Weights of a small GPT-style language model, trained from scratch on English Wikipedia.
Size: 15 layers, width 96, MLP 384 GELU, vocabulary 16384, 4.53M parameters.
Training: a variant of SOAP for these matrices, 112M tokens, 6941 steps.
Each number is 128 + 32 x the weight over the matrix's rms, rounded and kept within 0 to 255. Layers, rows and columns count from 0. Numbers have three digits each.

# layer 6 MLP up, 384x96, rms 0.241, rows 84-149, columns 48-95
156143114131167181109160071149146163131159134111202149136160114083120136119147149104120140168118155095208131155116141147141117077103148101079136
157150154131084129163139115101143130185165144161199151061115154144105119103150121162062201167127132149134138134123172131072135173115125130115155
134111134200120157085150127087151102151201162104118067166115109102145152161190113075151180178136150116151119140122140092172061169122092085139105
136139090203148131150122092144173144134173097147156136052105103132126132068138054102139129228090158140145104127108117176135153107101109119094139
056185103084149155100123099166039148069137104089178126154069133077160128122082062126133098135114156214183089157160168168165135103077087067064167
122179130126141166055061147163178102159128116053094167138160110039144037132154142098225197064160153127125145127108126107135099079106144107074101
125114105137060158104140073096112093185093097118115050151173121095178170118147171086084110133189106139126111126062132127143168137185190148149104
117100091106139164136087091150121120107123154137128155090122150183184146085103128113110160085181163135144159149067157132126149105091121143116128
145136106116127169150156121095133076123123121094119124109114150070115114107109114164113116095125080127169129134114125099081146129196122105158101
145200115157126134152169138148145127122084144122136130222131127116129103139119165168092033132141138119187171128155115103100092129102136111119076
083133084140154066132150134157081153119145141104150112161141101168125156105106074131139132195148124112150108129056129096161065135147116120094092
161122115154097148112153093102133128145123128150124188090100136091121049191135112148142120121134116144081140093219107083144122195073118161167151
105100133068055109109153093133055067160077177118109054133138103133082126093173118082167115130129198119177106149135138137116131107148142106151174
073222187109079149076180127197106120144132152055129171104167141168188104139112159136123143137105154180085116158056099130115157136077093174090120
171140121149126117179123125111167088145131115078137089125070127166175083133141136151090102217119131141097130103097087107114072093150150120164138
122143100098119169112096149077122086140119135132206082112118153117103124151150119135086140144123058136133188145094163130150099141108152089180109
116223150162131162113122106129165139167133093142188087089110084113192128183054106108109154093143131167160171158122077115130079155085165093147118
121146145149160174119149140180139114085146119161136117092114155116131135141159169135162183157145111139121159121115147163120117128069131113054152
109155125159151153093207132099172138130124137126159128132050135103147153093096100124141084106165117113103102105137165139188101069106134117128122
138093126147085143141125177118121128143134054169165119102175150088127155179106109161081104097157191170113114154160146116133169141148123126081082
090169123088098133119169146169130103127113134136125140095127132178150071124149135131117034146202129155098122077110098115100067083117069095084143
081092103085161151147147078144174144164155106165128117137106165127111165103125156101160092037122136131121142154161131151123113163101141130168111
099140142097145118107124131129214130174071081131176143113133126149113145098066187161146133178150129125093126080099139101074129097104197203165105
221129123088155099105135140137106150180086166108147097152173148061114112100127137128225090125163141165149123123108163063125180147121165147081093
133127145159138153137156085111094133144104136173134083147123132053072081112115094161124133121117120169171093063078182127173124079174148151173141
128174093145134153067146099087126122092158095160173099177112114136144168119053180183176101120142137123138085144060167147091200110111165158104064
133106067135155115109126094108171161080144121156188136130133173100121136087120107104145144142130168124127145117122113165103116082145099184075111
157197097097116072161100084111085092110159110138130124162085074153124070171173081098212177194147116188126148123103111131108134147160121151108101
065142110077116152124112153095156091173125110102119118138114147131092112189091138129098074150137178147119079083100121145109165117089084101149110
155161101151116107110112163149188094094146132099143095101114128148161140110091146133140105146181123161140176141184141161145135136149109129064166
163170128152137077101101099121098100070148080125181141146111117138158145178121121096118116128125150127146118191081140101172113142165136161151155
120165113175106159087112107135119191182147130107160083153151172119079149135211121107136151127134108083168100125141114109058122161116211102118143
124179093111124131156118104131111123136161094152157139113131173102095141170133065154116115108149140120129101136112132164092156131112131077122218
126120148120136069144216085128120091137116151125125166109165110061093124091086171159138084079116095149090102148115123009093147171146148133053137
131140107111182161141133098174108101075100148104188139119181087089069118119154131183177100138159117154074083106113131046139128103055111099105156
141079167126078090146124108151129149152107186170146090104175120106135093111080113134126136084122177130150112135105113107118059115193141081125098
140144149139143144112155108133112119174155072041119116161143209121102142125105151110104147147125124071083121118081133085119101137124129075173149
132093126124206158107141112127136075117178131104169113138107096124155148166184115063146095126142140108168210148091188111168116156138110178141144
107146080100123125130092112134098164122122141074172116167088067095082107160149119153096101130141147170181138063178125142135103213124102125192119
134159109142096161149117117145143080114165136096166178192143122118065118176186154095065159135123174171123107099127156139099061076079153123131169
136174101105106097102138133105088118135104165157181143094111143105134152192125143148115094147143128136133134095126126090137117111130104051095148
119157101141104121129174140140138107145073085076074119183180104093098082092126157115098139054125203137195119123081134133187126110145180077105182
133121096083108108156188054118106173181090132074094183159150159120082147109105141163112143162101089099147103134141156113132149144099121155140112
116144086109125137083127115089077085115115119142152138175097127177075126157131105144131124129117113135147144126200120157137156145142135139140112
132140114182132161176112086110161078139123151133137100157075109114096128073104128116146109121117180144166091093124113112072113134114124122133131
120116173087119087136126098158118084111134165083117097129146127195195106099135115150147136150121162154113124155077129145143140076129182146030154
160154062152112137131103109151128131166171126186133138105129104152125137098135146147161148088153175162117134137096119081091163188088101087075104
169137168073083159112116153142136133104142087173097089146055155076102160141153170107124127139108131125141109081123182129118125111148045170107169
182167136163031112113168140135175137133149168089115135166039174114146151098171128168121126134152096114100181141152159146153117077091207165118127
119096109095112157212125094165171106153146127155178092168078136175112117178111113093123071146137156174136137118117087161166127128150120131115107
042150114160120133085162094084167102129167149140147160188147125125207150135135088102155138126127155153147108154135103120159050108113094133178135
071131083091089140132124153101136094122104116100156123143159104051145146161143145107099154106089152121117101063210142059152117125096177100157088
087135164158089152117137076093124111207174124094158157094115198094094151127117118135112118125162135192170115107106124180138188120127109102088155
128142140146154074150142125178126159128131115113114175141137110085106104116127097134110118160165127127124127171110121111158123149156116205159166
101123170175120055082191077097163138123103145094137126142166098080073150146115172054111114067110118085138136145123112095175027119135128103142133
134150085145120164120128116135115167089100167138086077132148119123116136113031128129153104185104169164129091141149098119157094083135163143093113
143094119115164115156132140163162098078119123132099099106167146124163108042079100091096156134148092109117120185143153146160096095113160136118127
148139138237169179092137106151120116129169126187171066070178189105149155144099152128117118155092138191145135126195231080166069137068107110126094
163153139128128201106149139111121152121067156128110156099133109115085194088150147123102131167140114129100128161146137085219125141108113106163125
157144132109167168095118094113151103099101178138113080166178168123107149113108102132136085106127106172154096101088103078148074135113150141125125
161166098051114138148185089088133089117078094108094095158085101121130143127107112159153085076148100127108092174138191146165156122091080100105157
099161113190173055082111146140122110170171152117126126148129156071123150126117109227123071144135153230141099037135151155124055171150119079116109
127078117138116137089120133132142119099166134112152147176113136089147154169135104054095141161157106109096144130160161104116127113111119117176072
083179087160093155163117072110174124172167206163104146100092097117160103134129166133139086162161176094158093185113161129088127131116083137146113
194104054165136059170112118182099102132169079115081096155121109057163107117153076110120151157143142159152075147170174105105139183146092124184138
162137126148139123152160110107063138164130173093118046116151154130123188142137187090119122106164088137090120154142156109196157122159197095116121
# layer 6 MLP down (transposed), 384x96, rms 0.316, rows 84-149, columns 48-95
159140132129163120133166158156147118153146186120119156123179127133157168111124098089105150128092164105203113126106170143122114184082087115124209
097137110123127102123149185098125145161169112199155175141146102147209125123081117128095073104138166085139102131056113112065156139084109159128082
115081156128181128147141110186135128181128142138067121132100230141120134066103160119087106174156070147169124078115101143120050131138112191208134
140140123094134150084192117142138098120125140091122091115145118097091148170146104163124117184135083133119149094141081115118132128151109203207059
168117053084159164127148136105144164182140097152131186126124063146206156139112175155121118098067116132054144180135149098140152127113130142107105
197080118109118200098043134087119101080126125099103135140082104106059124082099213153173096143120116079119134114074116144120104116174131132126143
136101189120092148167105097123140144095178123174078138198099141155156156086074131183129111140069126170122088120119113133107085091141079125160116
135113155167144072107140122146135169174152109116148112131183144069126077148119133123145092148077082104135100155161137125088129120194173118135113
093146188098177098043129119104175128135139163149123168109123082079077093088164122111134127139123139090129148136101100149081152125087172105092149
161125153172080148117107149144180154192120126139123173157137131131113123141172128132095137164080125103099146169192182044128093152088107168171112
100105090123122137127102135106122131164118076123126092099111162124118128119116113142134140106141060160135161074141152109127138109133154126117078
192120119120173128122141111096126123116109114089134132170136151131211163051132163157122059189102096136147174123126154117070139141163141097128171
111010135123125032144164134119099096044113192140143109167114183162101145076144145126148092097105138086132149109094164200020182157068112181172173
183155157120086159122079147156148152123129193130130176102135106070169098186114119108188136212105109090100170135108165109067141119109095196114143
121106124132114093086129142155096128096114106187085103143185132112199091165130146125134097161107157107170094158096105101100137155142101109115096
123096151152157078118101142128114170137178168139131084133113134135195128109089132135115131153137128140064155102128168187090098130131070110195148
109110089128121107157153100141194134039111123130124125137173135093028079144130185118163158179195115057180149080066103125086103131082112160177118
112179103109083129166134068123112138128152129106158137154177082103171175160141127109142083138157054112117127179136096147132143104152133150094098
136150115164127134096101137097135177149119072127171136150105130112236097079093136107114118164086221081119115136124111129135098183097130067111153
115111107068099100159162141176106121099129115169186125072123098153125110167119148164149115107118155125160103120197110107099161125190117106125115
139146103146083103153188130176104094095092184156122101131125119149137151179163134183151162228155065107161109091091137168085133102128155135130132
123155123098115171148113184121125117112078097122159176106174149121196129064127186063099111118135163120105099138110159127151160082131154163085121
083123121126192157087110086115097121114140158105120115118128156105169133177131165135169129073117192169152058119108130163103070119144096084131072
103200118127157135158137194152162106145095117086149155133118042142174129165100119152122153142108089171128138159085104115090117108092177109126172
116169194161141111143094139105101146174117075188121154132139164175122088074136152154187193168146124098170067165150121125119183117139100115156159
102175114126130141103155123122133109160131110169081063112148074117086155072119124111160067076100107111181097121069213115147151157147176119119090
155112121162198119135187138128115101147118130149125125145116169157113173169150112169094102084120127112132088072074158160118153099086144127103063
118152076200154105114152052120149119176108121119079086116173110098076078185226117079206156170138115138118080180174089109137129176162136101050098
146078156212100143113149116105170138155158086165129167154099074139088126135096113116120139124160113178129148102095150120080112121149173146120099
056117186092144098122105153142123153112144118125168141091132087083139141123194126101125147123111099068051087116146113080143124134066131123188147
155170119120094124140130131129073101141103100083149151137151094155081146140209120102151089087080147087103077109147097141134067143081141137175151
149119132166111124129169139132196104228141120109077115122134118119142140142147144137124123171185154117151135152147089096131104143074093106150146
119179087098091122139077126144179176133122125146156113130130151106255155141149119123108116067135135111138108142109131137073162108121095111134133
164200135158129065151127091158116116151159148114113134154174132113142140074131100165094103110112067142111174149082126156113203165124089083067186
106151167114113080127150111164135134078070120075152106148171094114103133115146143141126165165160194115204080161122103137115068154072049116128169
119121109100097172078105200131121050098087118088108139101107127144110141194172131086105153091139104113133143112109128119096134117068081136160126
137142170125144193151134122137056120204107109114109181157156179088056160115125164091117106173155095089124124119146122113153100163131095098211187
103149126089098108123118111102089144151159144141133161157123231108134124129101115158093163065095162121100127119155133129127127153121082092091170
073181063113100126113130148104142137125093108109174091162134098105133108111149121123119117163142149204083110114090131109090063091123130190095152
123107176129157084062078188132119041123144120120081154159197011139173115143106103100101164110093156138129127088123191155113133085149195108094151
128166104121148110150175152111186126088127163118074180122107114114149150084117116155113149172108081130164092112198070057155144154159138115164197
089079113136203151132169109126130085071099065094079156188199174164145152050182154153079155100120127090129172093059111142187140173096167045136064
113093149107110133125137167134134165191176099148105096153149168102055134140103065131136136118127149108182132144148059072152141147131166124090107
197114089164121131184074164077081071113177141190165084140170118087069122130065111061077115153105136136086137143170130160077091163096069107082129
095189177107123113171136089067181107172122088094098142106097122095126192087144084141139042112087151107138141185155148113123143119092132105085115
161145093166170172140143148109118132130140080164153119091072140084144106142081145080138181119098090130077119115153112094071106158110128188200107
161124144113116137066186169146107213130099128143167119172153165152125120106136160114127121117149179081115090134115133108120158175117110164101161
117161122178157115038172127042120156062124109128141143133137126154162132084169124139076102155133143089129171139071148092138124065119120097141083
199099132126130183088070088123175117120138089141116108126175097079168125172150118095046117079139086185143167176059122138093116137171089079074137
132104089102164164132132135176165149087128128089131066151148166144181139108171101144142159168135124165131146121091169160181094116084127137096126
087098164157148089113158096078159180138094134108102083147100100130117111060109126150181147195168138088136146096117098155152147172089103144143173
118118150143081129094095118147077094106147111152125158129086114119197061110046196153148133087092146179160104099105101144114163121154132164136157
168080165134169137109103106126123111156129174139136180142098163134166151126138141138161139120114087094153187159106116123140187145128100130105110
116113119183143097143116111110074108140087076138139124177137127128084189097150111149141097088123182144115139109106135114119121162150139180128148
109060138157156098146105154084130077121085132117147195058118197129083204148146129111150145122047204083136073158145086102123106125089155083120115
100080140146132150171135155127112156077115121117120143147128164145095112144098139166098116090180165116092155168103080132127140194182122192130130
100091131159087050095154115143125180137110157111126143183122133127110148137197167197163097142121124145143177091095185120093169151148117165138107
145102111143097079136136170138172118133169095099121085144224111132073096111122145116085132120130170129167189158167136136156114149149181153153088
116119068132100149151143085067144107140087168178141120106112112070126135151094150139203135174058138154114152086164163181089168111152125149142102
114096091123111121087095074141159118143152148144082143147133121147126109150109166113110155079170150144121122141115031093156120167150099111130129
114133090078103095134181119151151092135106118172099089093110123169134083122104147084144109133071093139142114123033180144135123178110112062066112
114105116114189200137155190131138100112120097135099099091101126088077145171134180167067089153126122130139148077159099084109110151166103078154079
159148066106122119138082133152158138193095190181093137136147121144196108137134151135203094071102108168183119045105098110125102123126185124140131
092169184163117193105080157187103124206098092136177132035083016125131128099079147158133099139144120107100131142133131140123183066185111107187092
085122155110117137088145150136131095146047156125141121122153157220186146110097086158125113107125138150104168103125118115184180135121164137085095
104144187163115141130158145123122122134110165170135109132150119095161070163079175165179157119089086070109090163183117120100146130090070173161114